python train.py --num_key_value_heads=3 --rope_theta=10000.0 --qk_norm=true --extras=["local attention windows", "gated attention", "exclusive self-attention", "normalized values", "value embeddings", "capped logits"] --init_std_up=0.0404 --init_std_down=0.00763 --learning_rate=0.00518 --weight_decay=0.032 --schedule="wsd" --batch_tokens=65536 --doc_mask=true --dataset="wikipedia_en"
Each number is 128 + 24 x the weight over its row's rms, rounded and kept within 0 to 255. Layers, rows and columns count from 0. Numbers have three digits each. The size before them is the row's rms in percent of the matrix's.

# k: layer 9 attention key, 192x192, rms 0.183, rows 133-191, columns 0-63
# q: layer 9 attention query, 192x192, rms 0.192, rows 134-191, columns 0-63
# v: layer 9 attention value, 192x192, rms 0.171, rows 128-169, columns 0-63
# o: layer 9 attention output (transposed), 192x192, rms 0.172, rows 128-168, columns 0-63
k133 102:132154148089159177136105132135082140130122117140132126151111110114115117121151128080158115139141181120137119110110094157145116143119135128124118153127158161142142144120150136133098128117126118
q134 106:193132136155127153105083104131131145126110129115132093140132106175121087130205134109098147132126126090136106094119139123092103140112176106147152093106097108152096177134136094128102158121095138
k134 102:099116130120142093129121091159154102110165143144123116153143121110129108126146149114144164129138127112101167101083121157109101155150123118150146080151133137146132179162146158123098115137144167
q135 102:100108174205078069103126110127104097118120141154152134102136136121126137127122092158156114121133121090114143136146120121133154176124133093130155145147130109101136113156118160108144135126127100
k135 098:157150126157109028078127152164143123147128137179131118136122127142177099158132136106110125122119163126134131121109115133106094168137118123112125084129100169139126101140121121121132132142102126
q136 105:202184115144078099119118104139139153086108171137123114161118111096086127131098123136133124135113089162150148094152140112141106144156132132188078136154115126114084158157114124153122182127114109
k136 096:107107089124126056151111183169154101135120105093132149114137112155135150156108148151077108076116110120091109150111104143126128160135123126090125106116187118088147086148114136104165096115090142
q137 101:091111128135102099114126138096147118114144140151121120134131123169092132121132134114109123124138145096126156152097128107118146128138095120121097161166139141156124132102143160111126110142186123
k137 104:154096102125110081114111129162154105114163087133145172096108150113151142143163144112111120147129135086171138140138114068145134139164099148112128145113187141105130119166107141099126139152130126
q138 100:160162127126149141149145091131115123164109144159132109178133170122112119127088152099115124124142057144119098113148152142108134087145131158122141131118106123169103129152138097178118121122141136
k138 111:166110136118172187101112095134129113139111129112120137136111138154135134127108140117149134109148123125141155108127111171129148173117163183087124139074163154137122148135134130085150152127126116
q139 105:130097138121192150087144100115118098102160129092119149137108123163116157122144140141167127176131171131126126136112137132149179112139097067134083130124159099088141139113132127135159142123103129
k139 107:069125141084161173146165127099129108101115148123147144145099106155139084147111146125130153090148143113121149110146118160130105159164115123128102097121121098103167126093117161095164124146163138
q140 108:130122140147074054076080151148108069125154165129110106144144125148127099126144071126125152116122174169133112103151166149155147142117130131130115145141121138109129129128085138136109138165131134
k140 102:086170091182082124146104111161135177112136157139124124122052172153123120149124144134134160103113161140144154136113111109150154158125092110172139138177147090095166119151162113136160105087126147
q141 103:120150156097112116097087136098145103141119153135130124145144137129125168120117146128093116106114113132123088098113123148108106138123159144104136076070119134120150111095141137132081120123086143
k141 102:193130155150119106159187137132093119150180111105127169130134136123076099151122151102128155077116113092146127151138109129142111110158118134155117152130092152088111119122156133110155105120111134
q142 106:132100122113137128120113130143118104075140117151123110113106120163163137142174153107126118105138142159132104084152115175139165136106148122110143107142090165092119072162171123159126117112118088
k142 107:115180144104155126165124122149146102129133136115152130167152103153137119144135109120136081144124107095102107127159113103139145085127162114122148123195167118107124143120158102085125135116133138
q143 112:144156111132113106128124085132161120152138146128099139119198095194117161134146142120128099083142115121138108135110107151144149095124146144148086116181083122123124143152126100145113114146121124
k143 104:111128145097122103097124154132138121090160104110113161129127159139106131169137132099116124116123163131128099152088121129119124109137108105103119145156148120073147170078118133096104143086160168
q144 099:138104147116125119151148141116101113172124109139133150153169115150128140138128098167107101113152152125115099136083132140104137088106120130148106071139125112132139107119109137091134141114111137
k144 096:154098092107104110127148127088131144091141119119126141142154095117115100127113138106099171117093091135124165132095115150089123120166139124181145131103136111114159120091147101146150118116115147
q145 109:084148151093136184138096140106152084144162159143145126107123163128168105125117140121162161149149148112179140154119126134146137116141123140103153113149122131103112116104151165127128134159105094
k145 100:133138163100137189111100153064105105125146116142093147147130128108091149134141162144108089066160109137116159140130084098107148146112122075144140119146127110139161114066147111111112124121158120
q146 107:147141157133116126160132131083122135148139112146065116148136114094153095095103122125120180150127134102179150108130121108115094121121038151110156115104140094146088146120133147140129138169081121
k146 095:103104113109088178121095108113154155140121124137143133139125139093105122106105123143153080118109107154154149126145148115112116143105127119106131111152094183154185099132150116119123129110121130
q147 106:146102116130118135106131153058110128185107143154085155095110161137171106202171165133107101134122112156130142153133102142131136119171123124153155164134136121076156127102095152149083151124120164
k147 100:130138158099135119144166152178113139125137151147107134138145138105107112113100128200157140142163142128105157086136161124132111165073126117143103103116109117134171117144123081085109114114134112
q148 096:145092083108158167161110131158128087104129082157088159089146122142148141106148112126156141125136098157133102117102129118132149143115123149128135108145108132130118110100155137150114097102119171
k148 096:165126138092139148174116122123133145115110120137096165104138112110136125116132121135133084140111124104176140122110113103140131117123130138162079135137100113136166152170127137108084160126132106
q149 105:141107145123115134104089099111113153130158150133086091150127059084150119084158115123107164149171137132160127133139119107148102109114166125133105123156159121114118127129132146123085124172171154
k149 103:091155115144136133134115139155157087105149126131091139095122150159123162131132093121116140127143166133077172126166144160142125132129167125130122170136091123146141093138167183157141155134121144
q150 098:118145135097147103134106104142126113108112152113112117139116116129138145133153125107158091119122157172121070130126137145116127144149109121144144143130150111103102116131161133100127142190130100
k150 105:102090103131081105110115140119116137124160121089151126097118118117106133090178103143122178128097136129138169179106132126119086131183123187118142151134147180148113097163134076155146121167151134
q151 098:181119094170161160146162134124150122144118104144121094131123172128140152144096160102130103128158133153099119151117120129125133117144150123118121129137126107165104119142099128116145166144118115
k151 099:148113111090162134121097142117092101166100120117150115118123096151154139127141164129055128168113183153119118160135119111119162152110127140125182127147126138110143113139151171150141140140158139
q152 102:138080136103117110097129150084147138130171099107129125117110116089112134131125130123100072133112133131141111070094105096162158168121173141130141120134102110129102122095094107138132102133150145
k152 096:153144137120107153102106123151133151131147137161112110137118192087128082138129112079082132073156146174127122156131159149139103096135123170126072115127100127079102139105096121150144136092143124
q153 106:140114167166163114152142072127145094121123137147168146149105153133136120123118127124090152124140125071145141124130156165095099160135118162198138122156085136125111105134161135132113100192139166
k153 107:112100134127165131110127160085129146154159107121143123092111127178133162117125157066173143124107119192158155161119114097111148139118113127085123137110137131131137140117085124127132137092103164
q154 102:146116158109064123124110109131099183128116130146116120127118146083094134097168144123143101103132166152138156144122117144184122099115142171055131120115147121169115150125146158152099176130095083
k154 099:121114142150158089130080127132158080188146119100091126141104096123107139142139157076109126118134114104107109119115137111116140144104103116141129147175153123130131136130125137146126124152118112
q155 101:166115144152121147116103143115143134110107123172130124101142137147131116129121145130108083149138101151132145141100126102116128134139146132114168108150128114133101136163133085124114164188135115
k155 101:127151071105152136120127098156143095117124070123174091154136154130121116125145161140139090175114163148129104162098092088148141099090146165079098102162102138146171107144109150180145125134117156
q156 100:109132158114158128117138121105120109115061142107117130159126125139129151119110095105129165135100115075138060098096119116118174156139082145132148150128120120159123073131149116138135157134121151
k156 095:140120157161127179127176090127149112146165126185131164120105110119171135168137120147114156147190108147151131118095119129112165143108114128128120106116111120140167111135120118148131175096137158
q157 109:116105121133131118080115137145105078127124121126122115132118151115119130133162150135123112086149129149156098117139105155151165042152128120124126131126089085085104123095120103098101128122125129
k157 103:091121139104116172159083111123141116115186125163146143126072135121130121131137135140123150054110106091084159137116137124121139143146152102148112114106123095124112137136141095164113141123118151
q158 100:111111132118137115113114155099111095122135124168153147100164075111122071122133119103168155053141111148136147124138166109162107123179093146145113073128105093122129127134118139122110132104136160
k158 100:148156145077130146148160139139136102147136115103126144146108111133171111153160120154090130130081098118110152133099110120175129130114117146115127159097129146169166151128158109137130139136130153
q159 099:127105140110123164176106092091109080083126149090156132123146124140151125158122173137096121161087130122088122154138118104086100108135138118139115080124167127130085148129166118092111131122124099
k159 099:150108112102117104094112128087132100144119128101133103139132091145098158136134147106101153138156114105120103154200127118155143133133063112139137145132155178102104115112084119125102165116147139
q160 121:104091151097108110113120160122160083139113101133107115115154096127091136119185097094106119172144115134133145125125126154108143097158134144076132135135170155112121128139078110078146140132133117
k160 104:112156157059142170159166145065106188134133087134142113120143125108132162138109136120138154147145113130117126099144092132099163128144109101102121106091112125157126124142090118123143096136090112
q161 097:067121162114095129149102149161208085118108120081142148134100105151101127121137097154164091168145149117174110138137077133166157148119090109118124170114161134131148163113061138118117150146111121
k161 102:093106111136098098126137150137129152166136110179114147118140087144153182138143138160148140139123111115137119104105130124090128122145131146091141121114128166151142092133116068104154133122073120
q162 083:078101115125093123152125168106116127136173095103145121144150108085099075137125137123117116110126117137148133123123118062124102132180117144058102114117125144133151117179110160101170125184125147
k162 091:126099156070105090132156111148131128111143181131104161120173163106128143122119118155110097110107120086196139115160101148099152146132185073091138148134122125143117076104139110096152123151127080
q163 086:091130161125132122116119162099102104133149109146124169116165108092130083150142149130087164149120123134131179157096137097132126136110138154088109140106128105140161147141139169105138150089114114
k163 102:163202123134128163104109078149099106127099124136124121117079150166133144127144138112142160130129155085116124131132168143105122144163092140132124115162138143141126107136145134149125112161152115
q164 104:177143153092144228176131143129102140118122106132139100141144110118096124134141113136101104100137117146132141132133147169124105096168160142135130148124111122174107126081095151099094132122141132
k164 098:109089089109147224129127118136170133126129137118115147111115116125130130145119142060116150142073123139132162194133130122144125136079132125126132060101122127140131123133146121133125086155148140
q165 093:136131142150113125092114151127141103152093091132079117175156140099140173127112159127123123115133150122172091091101151096113093119191121109141135153131132086132169129078131136126116125150101105
k165 093:146137153117158133124137120110116108159125146148110110164169130105130118190110095099148150107092112146125119133098158093120157156114099098111160154117152173157110080139094120147158113125125140
q166 103:113125097151099092119142213130110166160124165136142142104118104149129154170117130112108077162188121134154121127105132186131145139089097086120132158129124107129115113138108132164174118126138129
k166 097:090105143122150128102102164135156169123135173096114096130135135122152136102144066109121134154134120141117122087156126106154135130141105172129159131176179138151125139117130155104168096122138149
q167 097:108131122126089108098116116166137159132088140179102168116117134145171114132155090130143095152130131170098135148151115135095099149172097115155141151122136092121135125089143152155147129117112151
k167 098:093137126138137100131161103183153135115150127155122100153182068106181161114121078169151162157101127143132145133130150167146097137113116146067101100147132076143137105137083139074126104124153130
q168 098:130139122182108075093127153138128088096133088091114159124111079121150145116119157102127113178087115131146111110155126107136126167144093146110144167101140118117130131122072166174148120140123132
k168 099:084105145164124125122111124141154163112157126161107099161096144103076108083080099154141127127148144122115151104078100126112131148099137105094128147161109125067142124157146141110151108125090100
q169 105:115157104079182113182134083153142149137151063091120126142073106165124115168148141106110109109146135142095138106137129135148097109125159164130119116111153118155129119135126116113112112128163099
k169 102:200132182163156131118101117104141137130126169146103111117118104108134114114117118120130107177178112172100116119123120158119102144124121137126105109162120133126120115143145120172122155109157142
q170 103:150160106173073085137146111168085111194136132128128117129112098138098123129178152140140115101135145104129136147168134095142091146164131103146139104162102077153133148122116125148099149113127118
k170 118:068098113152085048087132174127174137108137145175121153110090087148159147127146122129109163111118113141160117100125106092106128125119167144126111165106096138111115108151103122104149131136143132
q171 108:110162158133148148166138110111084097159105138102098106106102144113145142132129139112104141112109094130105129125181161135129128118166138084157136107143093095177117174120184120107123109150154132
k171 097:125126162102146126090111085145122159101122109149139115153137163053137156139119144152133135110141130156163126098132157151122111120121071094105140131092130133119125130151127114126108155110089144
q172 115:074177126095117180157162141130186147107117159142086123164102132129138114114116124163136095104115120088121138147119097133133160115129106138149105111115159159129117120130179119159133149105114129
k172 097:146131149122125125202135082124147118085169129116120109180130119163132129086135153129105137119155120154145146121117114129100096125178118125137128110131120130107073166097102134095116102123112172
q173 095:122106155087123165155138151081105110145121116173127148114152084129161111109137127155143129137092118129099140133104128170119115148157164162140141137123148166045117147105175139095139144145132137
k173 094:168119148112128155133116131122136100085165134052116110116106128116182137177112115131151092113127123113149111153098128144146069134096147133144115150119093162149146127132117111130129162108126126
q174 097:108146109103130089131103119046142132178167106125104142102174097135121136103132069104138137102095124144115132101109170124083133128114080118080099122091147113157107149108144167129097145141108098
k174 101:100110158147130099110150132155114133128099133144105171134141142148107133100108111061134135165110123120177139075155131117125128103148111138182134140141157132156163122159135119122084151152142150
q175 101:146102120129098096111112128115079143120104132119088130155126105113128099124112123134131109135146147131138109092100119109118099135161131111107126124134168094157177147118134184087133130134102125
k175 096:087183106141121121139125136160104107143127120163101079110126088146173151127124176152117113113070107138127126128115152115141089097087142152114133141163078153083117119122118155126086148127110133
q176 105:104130133114172124148143130110152107128153150131180120085140104127153079059120159133109135075118121112175151123124098122116124106094126091140112151058134107124129139120131159134134133121140149
k176 100:093144143077101120151124105166111125140104105163166117103087146155126110113142098171163097156171121122113132128122096118152121098155153129118120116155115151120101169142098097112143110133118136
q177 105:156147091136159133099116059154098161145160157113139097108123140168141120137127135160108143129097097122118120155108144118114104125136115152096168183186158147105147128146145098097138118137167143
k177 109:064106087139137069121099155124147100141138133132159134135135125129130108126101146176092131133124134123143120156137108127106145166167146148122095145152110112103145165077163128105101134142096099
q178 101:087129160159168157161119125123118149121100173105142108112140114124147095114120126159129126121112125152162156108126129096143109082143156095098142124088152113090167157132148132138133100162140108
k178 104:122124099086120144115150154071100116094106079139120067199164121173104130163129106150141117133146128081112153125177162169130116134078100130102137140159129132152111144156125117141146147088137193
q179 104:123118116135108103122137108143112123151123132147143123108116102118176120184130147102089136152146101115148151115117190083101177174141132090144120141078169138114087084159150118122095157090141153
k179 104:115114185161108109110104102169201130115109120158163157168126129110123150099124115172148146104113085107116154147143123139132141077136111152141092180151162151119126154139104152128105135136141092
q180 104:135172125131096095138094135116100162129138167156145132132140099132130125093182181158142123081128113123146137129145165142100129135131137119181152142159113108119137098125160126135126107157126093
k180 101:134066128159085073148118142148131102131180110133150148129121122123123147083158122134086133137108143137148166121175121079147114126098115115142138157116127137097091130136115164169167108127135133
q181 096:128100164148133119089136110148106086162139145127067139117096135108146113135134116116158117140112102159128140174147136118177117109127131153156115159110103103146151178108148089102171126136123131
k181 103:132126127130113091124142183098119072103062088124187143108109142094126121136113132122130115119158124138104100092143110175107095157160158130118117111133122124140142122125116122136108139100098122
q182 099:127144109108147192174160103199096145108126164127131138133115162076125150122126140113121182132118099123152142178121124124126127153113144139149167158149136122102118160115121120150102106163179092
k182 100:101141107119120113119118156108141103083146118143113180121147104134079145159118093124112133099114140154148104171132151114125119159124180118134082116113120097148146118150162092122128088119125182
q183 100:132139166171114175150129095162190116133099089101172111119159071101115146147120111122107134121140097155131103118081125154112091132123139123131118136122132172079167091121117064096119143135134173
k183 100:113155097146122102109134145101121118123131130133117118133111164162124079165138151179105128138117166136111131158101142169175126137153081118143123080180106107121135110163107116136115077127106097
q184 101:092150131147119112149134140097154160088157140143100124138135128212127127117105144129143112113109120153141161119182113157082101075096115085132176139103126133099152084148132124137143136107104126
k184 096:154107116118101104107154146136138105113164077111119127134179145094120143098124115119145150167148073147126118141147130138155150181139111133153136148133137093091111148087130142155156134055169121
q185 103:088134147118121146142139153101131137110153115116084102117091187140146098133123159170100103166164123108108138135119123153151126132069134128095192131110126152079126150144130127141136126127116127
k185 102:150091126107113145096134116130093165088157101099124157140103149093107159130155080124183111119150098154121107134157102166138137178125132152118143154099089111115130101172110104134096136190128100
q186 109:147137139114114125134081098162111110125130115153090129116127096130126127108117146166131113158120123120158128123129173125170137142113129147179137110167134110092134174131112142132099118166111186
k186 102:115130145117071094125118115141151146110150122133136172115102138147106132140105157142103112097113132124168126106097109114123134094155172134158129122135081119105139121179115124121121116114131082
q187 102:136159084173080119140131089096106157118195160097145116144118138133106150109127114144097095128147146106154129126160127139111145140098155140126134084160118083146120120149139136100123125118121133
k187 102:143111170165102078106106130114155112124126110092142118126097075138133131107107147100090137151110097116086101158156113134131116122105132100136094184112113138181138166088118122144108122134169150
q188 097:090146130132144147154159149106092141107134125128141119142156147136102093227102080145178102143134123133136111113149140101166139121128114126115107117111121104160083132117119138138134166163160108
k188 100:145107161124133145107091112104082125152110131108125113125095090138090166128144136077101147105147160122130160113115107158126088145123148139071129123129127111120159113123143123143120121142117144
q189 094:094158155111125123111126140104128128127121085165116160117117154088113104139121097159115089111119134093123099092149130158101144080141092125152137149137136128172110152140102153192162141101093122
k189 098:159133104133141153110127173145101148139093135107129088115117092137160090160153104136155137149085138127128122142076117103159075153117128104101132143103114106150107123150090093103127103103164120
q190 109:135088117080168117142162140092131126091104141119126100120149158113131145112156158112138116107138128149170165114118102164143124139081146137194088133124176140126101137124133130089153142107127135
k190 105:104156125131117135184128110115166145127136102133105168142109125121122150150068132177140092137090158081109133170108087126098139138120133138105088138097093134155141114128141157147182097130129115
q191 101:143104125160171152116166156112138161179109137135168138101118107132139170104130142122132161131121124131123136101175134108122129109162133119102157107096082060141127122135166104102147169116116130
k191 102:133088147084116115153151119092100099087120117164130106160142135142157148110121126107118124135157061151128101125110133109144090073099127182162141140158139172123105139116121113152139083155133103
v128 104:122142153083144177116111124100118070109160118141130142159119126123090168092145123109153107122144111124154143149123100117121115103114147134145135099132111128156167096151082147132146125117108152
o128 100:095130152144154120123160129117092146154133119077169126147128123154156136103111105106117103130138145122115129126090144086138125174103094103123131141120132130093138119121168137121123112081138117
v129 102:115165152066125160142092115100118144110139126137146109157153147154131102112165111122106130140105153137145090146142079178109092121114128160137112137128125129146126095105099138107114145129143152
o129 102:121121131145160075112134090098150135127154124099120135116145123139141119119138158134083078124145148153085144081120137062117146154154134154128136150129146107138103154184097178154131122142128114
v130 114:131140121082153156173114129154134133128099119109132091136126161116101161142121123121115085138110120148153170116149096089130129129127124092139100102109139107124104167120075109107139120129126129
o130 109:151164118131103087117132106136094115132122133134131077113149102133145124122094126109106132200164145088122097144107088118104132107130115108115156159138154114110105110134124163117100115106132126
v131 113:106161163129119093132126141129103151207149154111110153114118086110133112147137141122137079102124120137135100133168151144120075133131131123154170105107143140144170132169100089106131122113159137
o131 113:135110089074119120108111127161169132086090137089133124138119101154146118107122157079144132119103118090132138140207148129146151133166127107120123121141102113140104106107112091155143063120137139
v132 105:080117155132119121127156133174127109111108088092155162136134142106084168117120163091159133104142123166133110113170114144141170104105125139111138134117168185109140120079112124149112113154117148
o132 105:139151129123134115097133144129120151086103149126115083126140106108091172139166167136131135148166138120137153131110101123137128109145103161109094144157097136124111164130135171141187156106152124
v133 117:132143123079092135102140159164099064083136167077099125142139137146108146157154143111136089132110133126144166152125110171127136128097138062133131110159106114152120086124107111110134136140121096
o133 114:181108132131131146147142121133087162190102134105106118108161113120103124124113144155136167172113138117090097137127143106105141121120151103138108102141138076160115132113153113099166146128117128
v134 103:126107117122125086142187143130140107142084138129159135134184163114128126157121155146158099155108117103111104140095086129135085138140138091135134157097114181172156141117144119099132110153092141
o134 102:212148131154169157129118120148108149117097126161144094135156090120139162137138143109138162145102156152084143121139104083151130104155136143107115152141089074172131144083142128083092126149131126
v135 101:142141122112154115160223129105161142123125068169136138136144136087148090138125130092164143115149138132108106168161118141120092156133139131145158107156089095132083149128160148128100146153112103
o135 096:126168109147098153117109106122102093111139132126146160159119172127132143157144121142106143143122129098113132136106106139152123155084173155143116132121147126146155141129111144117078156127129115
v136 103:116125131088170189154141133130135158153131090126116101117109119119138141139107136149109114092119080095133098132142136170179123130127130110135099123121102147111154113101120123142121081119114125
o136 101:116143162134136103104136103128105140152157129135112129135083115139132170116099135119146132114130135172120141085127102109124120119138154143135146126121133153135128147150160125160129098117149149
v137 102:133136164062131108133126128113094152131084154064118147150151118067085122113136122104142134098136140157117130141131141159138069119168164110099120107146137116152134147138147125139163107193140114
o137 098:100127118122138086134118148136122104070111098116122156133108151180114120110059165107120129151135108139156121132128140079113136150127151134118103136167104140114134089106088134102099125108129138
v138 114:112140123126162088121176148150177158177135090154109115112077111179104114192145116126077188112107110171170122122138154146095126113118105106122119146098105133125121138129113100159127145129114123
o138 113:156115149088139099120108129082118126096115133170138135175109117126140134105134172142171162137084124113109153166151140133097094079101104145153146143126118102111138110125143195114119099118157096
v139 096:195153124141118150155153111115178131114119127168158122105169121125086113179135111131126119145193135084161109158094176133159095169145109125112134108092127148103086137171089127115124142120112113
o139 094:178146088137128117113132121117091151114146162099128106077046121172141102109120118155095127126130098159162150128134165097123138114106138088162128102130173144137143127148105091118162151145145126
v140 104:174123124148111145125129161116140175144149147128140151144168144126101095131142138122157150093178133098126103106151138089125099159076140155097084129124140191110122138089127133125109113124097151
o140 112:099163090131133199175127107138104132135145075122111122094101120134139156148138154117130144108150126136159110132135124189126166107157181130143148137136142116152112135115174113089118124130129144
v141 106:135127139117135130120110139171127098135103078117074124155129115138126082135108120136111126131143137081131102114083120112140154114166131113174101126120072163091103088148142093115139118110134105
o141 112:157118123135160076164108131140113164135167113146185073110118090123112127141149125121114080120161144119123150155111118103144130165108142121134126149153146154130164129164113107108107123175118115
v142 104:142109114111081107111125140135117119139150128136098163188135095137119130160109129149124141162158114116094126127090130117155120108160097085105118141136105106135127146107109104108159128108114139
o142 104:169161164102143131121103129149114151141117114143167080166128097132126116120118103145108066093105138157145133090101162119111145147121115111134112089077132101148116112112114131160125141141114115
v143 112:124091120139086116144140144087166172086095141081104121138198115101144096144091099127140118131104113116129121086096117153077121119182117116160140145132138095106139124109162103145147142146147104
o143 104:153141146128131175133140139179125109144191130157096121096093143111111107145140132122113141131142125145145129133157144108143122122110126117095117105124120103163158142074086113138133062135125133
v144 098:148122099119175114084140103121124134136146130141077131119117173141131117144091128151135149144111161091142113173124145140139132149086149114161130137108170141156139084140134099151142090145122148
o144 098:102134152152109110137156101116148078091154178132111130128092094117130130148082148139165117104162129138130121145139135162188164157120126122172150153155176129160149073129144090103107108129104121
v145 109:140113102140092181102111147175109062116135094122109118101111119179137102142123128168143129139108159109138139099107117123132145150133132148112122152114109103114148103141118106170126128133119150
o145 115:118095122116147071127160136148136112126127108100175105144113150149129168102138112125177091157131135124173131121135166156149126164146144116106108131095146109099126132149145098083134122126124108
v146 099:166135087134141156157127120122146157111110147155101108156114124164138180149148155142142121144133109149155082135110114132126117110137149137189132127133143113091094136106144150159106081113142127
o146 098:101157115144119123091149134126119107096126126157122120100140134148112152174124137148145131144130136158143111120151102167138177127136071084122164139123155103150128096163125144122153119100174129
v147 106:102099130117110105143149117117128149120125119139173153095098139137126139149134151168172168126128165147121150147166131127172088118158083175146146150140120181121152163116137100114120082131120110
o147 107:152117135094116163121110107126120137084101135141107087161104111095131133102129154155138125142131143184172138145128105126150122154096108146105128128178111144157096143141172146178123141130136109
v148 103:138135116100125130093167096129109140092133113138178158145187122141139130111108166107119144136105146126185170163149150125130144147102159124134136136120160119156140143132162149151139140152153100
o148 101:161121141150098134125111125106161116139154147127086161126076144158137134126176100134151126123115074164100095126069128143122090123136169117125146146124111156122149122107092117100145170120111141
v149 102:177119162151159133083107084089161114145109123111124112176126097102139169115096130132107121107119161165104123128131149157155160112134117141139154142130112130103136103153162147132144114142128129
o149 102:100117136114139128128120122121137128084122161162090121126097108099120182089165139152136090113144105113101132130139141131137096150106095117187094137124112146142121110158145145128166137157134130
v150 111:137123113095114146123096085101115134133137159105098158114148139131102149102077124143156148162131136173111144125124145169141147203095110160137122159099144154113146093104116147081062160144170070
o150 112:113121150116109159123137126130112144165126098134099115095136071090100128117095144153162093096141157122094096099109104090166120131144160102104133080095134084144155141150104102129121120113136091
v151 102:094091136147110114096141108109124134146103099132077178112108133110115102104156096089097117167124123113111082114127164115067120103132147145117135139132150162117092085178119122153136066144105149
o151 104:102149183128163163153124135103107142115127139138137118115159117130101146100113120090113095079100102145108112163160108119150106120144154140157137100131158123186103094133121145143137087135124108
v152 112:115173106068114213099180091120107166122125123105114144151127147154106154094135140136116059111149125196105142106120136126132139115161133134128100134123123132131125147111139174120130130127156105
o152 108:134056153107082130142081096105085152124108096135070138135158166117115139160105132136102102111117134153116106129125094171158087121156118126108107078142129150168147147102147178143119138106119092
v153 094:141116131115083137113144102157093078137142102107172094125079155139111146145138123131124072115133100129099153062169121047142091151167146138126130122136122134100122123098174131153096102133142145
o153 103:107108094144118108117129140129118154111113128125106095194129129165134121141136116107147174167116124117116136103126115097138137110131078143105110157128121131102168170132141169094169152101123111
v154 108:138092138112159134135119138152099114139117109141114121133103135110146090141165109140122169094141123144148127113101147139157086154155137114152167141123105119168156111083177127082171154100154139
o154 113:092145101111101104125073145116127117138133148182164147127111111115160157095144119151119168151109091144133127101132158127076097102115088133083140131179125118144094124139108088106117106160102112
v155 109:116159157117090136135136141157108106156118123150177102121125168108139142104145128115082107127150094101096130126159130135161130131124111148089105102132151092151112129105144159096145162162129124
o155 111:137115123128090069134121134126154105127105123114133124134140139150158142139131072158143163146138149076147165067120133104150125121110116168128155134150141084107110139142108149140117139125103111
v156 103:130082149137135091137136105120132179144162120176115159146160116142139137162148112146086151141137098135119089158147123170152129109150100133117124113138123120108129087127085132155125167140144122
o156 117:149193101104085094105110157143119096119139102120124120123089115154151174154144090133173093105134157105141127136132156126112130131106095172137117108148143106066158144094099143160128122120155093
v157 113:137078109197155120101076156106105134124108145145128098091117156174158191161112174106123151127132148143122118137118131136066147132140129150107108144170117117132120105117103136124088132118116127
o157 109:088130132109103103097137149104144117127102134110112126131145136161083109136150155141073136105148099122156144138137128150097153131103163135125171146135113098109113097153127136127122154110083146
v158 107:097131104160110104115116121160128100136118136139073116116121115172155117098100099127147135119100129122142117142137101144143137137133111112078110119091150141154126101132113145137158147106123145
o158 102:089076139150143133109129158141159138174124148153116119117116139125126157168119155109168130111130102087138105159125123113125111113153123112126140113099146126100134149151166157092134124138162134
v159 095:140149138159135126125113126120139178153110128135148148147097148144124136133147141089144135162112086094114140115096116112116085137122175147113120150134124140142156112111176134139141117165088106
o159 092:133102159122125151120071139099149153115107159090117139109129118165148140138100117117135117149152143169118120081154121127153125131153135143136169184120109126149148108132120091128120087145152131
v160 112:116123144146133122132084164140129141152151144119082129118117121163135107153134142110128140139129126144162088155172096087106164186162149120114165091105091178118111155161161155101124159133124074
o160 114:109104114115095140100130104108122137139131133118117126136127116161132155121160136133097169109165123162146109145117141135120117079118137137112134162110128104095143156129125067155113130110094131
v161 106:122122132148082113126109109146142146122112119137120178142118185151124144111098121161128145141120156151167096117154148144135117136084117131140152080060122100106154146148106154106151110172136137
o161 112:143123144107105109125127152126138102098181120166103130060150143122152186137161156064123120115103113137080102150135153123111121158112141117126146096127138062132098123111140139167129157077135105
v162 106:143170128110141134195133121109078124120180083117162132147152095146101121145129179152086113140142121128130127128161142146164105133089122134117160143126095125144147134153144089131125149085129149
o162 099:148134093107105133130118109110113161116134095068157150140104111110143101099167103091122181080147115160126142097140147153104158110158124125150132177100142126131102115112096108140129117160141160
v163 111:173137154068119174149122141111119191148165136110145151116126145135125115139164152105126109164139110161154102164140166123197113137149109132177148118092110100111139105101164129135149150146118109
o163 100:176139114147116118132062124144127126134101134109051161113136131120122108107134123132113159122111120143095122137138155190128133084126130100102139094130123115106104121124131102130095102142137138
v164 105:121134111166125142123114105102161159149112096133100135127133113138113124093149128109117168150143130149152124125132126120139146124094125114131123089139122131157124127147160145171112112134098126
o164 110:093109125119101159126125159108108084143137125132119143142114087123144135102124121114128109154146135106145141131151095137087094094141143135158173079117132147114106088150157126072105174085111126
v165 110:136163138097109169136111129150137089100116125134127153099114144147180129121135107107153131110119123086133083094103081102133175149060135056091099143102122120106111135117139180131181109179142102
o165 112:115135132128161091158136162168121121162152132131128087122122155124145179204129124137126122137110123135094108151083105099130116141099153137089130141146129142119111126117145127086131077093088084
v166 102:128124088091085159150117172123156149128144087122124162135102109106101128119112166102100114147157106138128085107147135108129146157114106101170129110160145143086107128123130092166142166108150131
o166 104:157136102125123116125127129156142141067168085149106119134153138123158122105101106119131100101136112110169133107121119141115187064153121121146148163120110104127110088114115101159144140120134124
v167 114:113097116125132080113102121158163125144106084143127162094088155127103102137113125107127154139122081150152171111105120126132119144127118131133127124125090144143111138091108143138111096078180105
o167 113:128105080132108168084119151153142115092117151186150153133140135121130167128150136122142118139090153144137138103101121128073136121160165141106167184096147164123115138174144142093117134161132143
v168 110:107102139151109118106121093137134123132155113143120170120153097157114139134161111121136107102111150094104127124102161105162077144091107187102086124135162136113180121199130161147138121171135121
o168 108:136133091110134111140105138115139140113150146124147144123146126140164108142129145136107097135152109132113132170120127105148093119138151141132127086138127104152112156187131162139126133154141142
v169 110:127102148166142137155109157138106116097147151152110142102139136178159084141131105126137149144076119117109171097138144127085120136121115156098140171110140112144157114152127096106064122152103153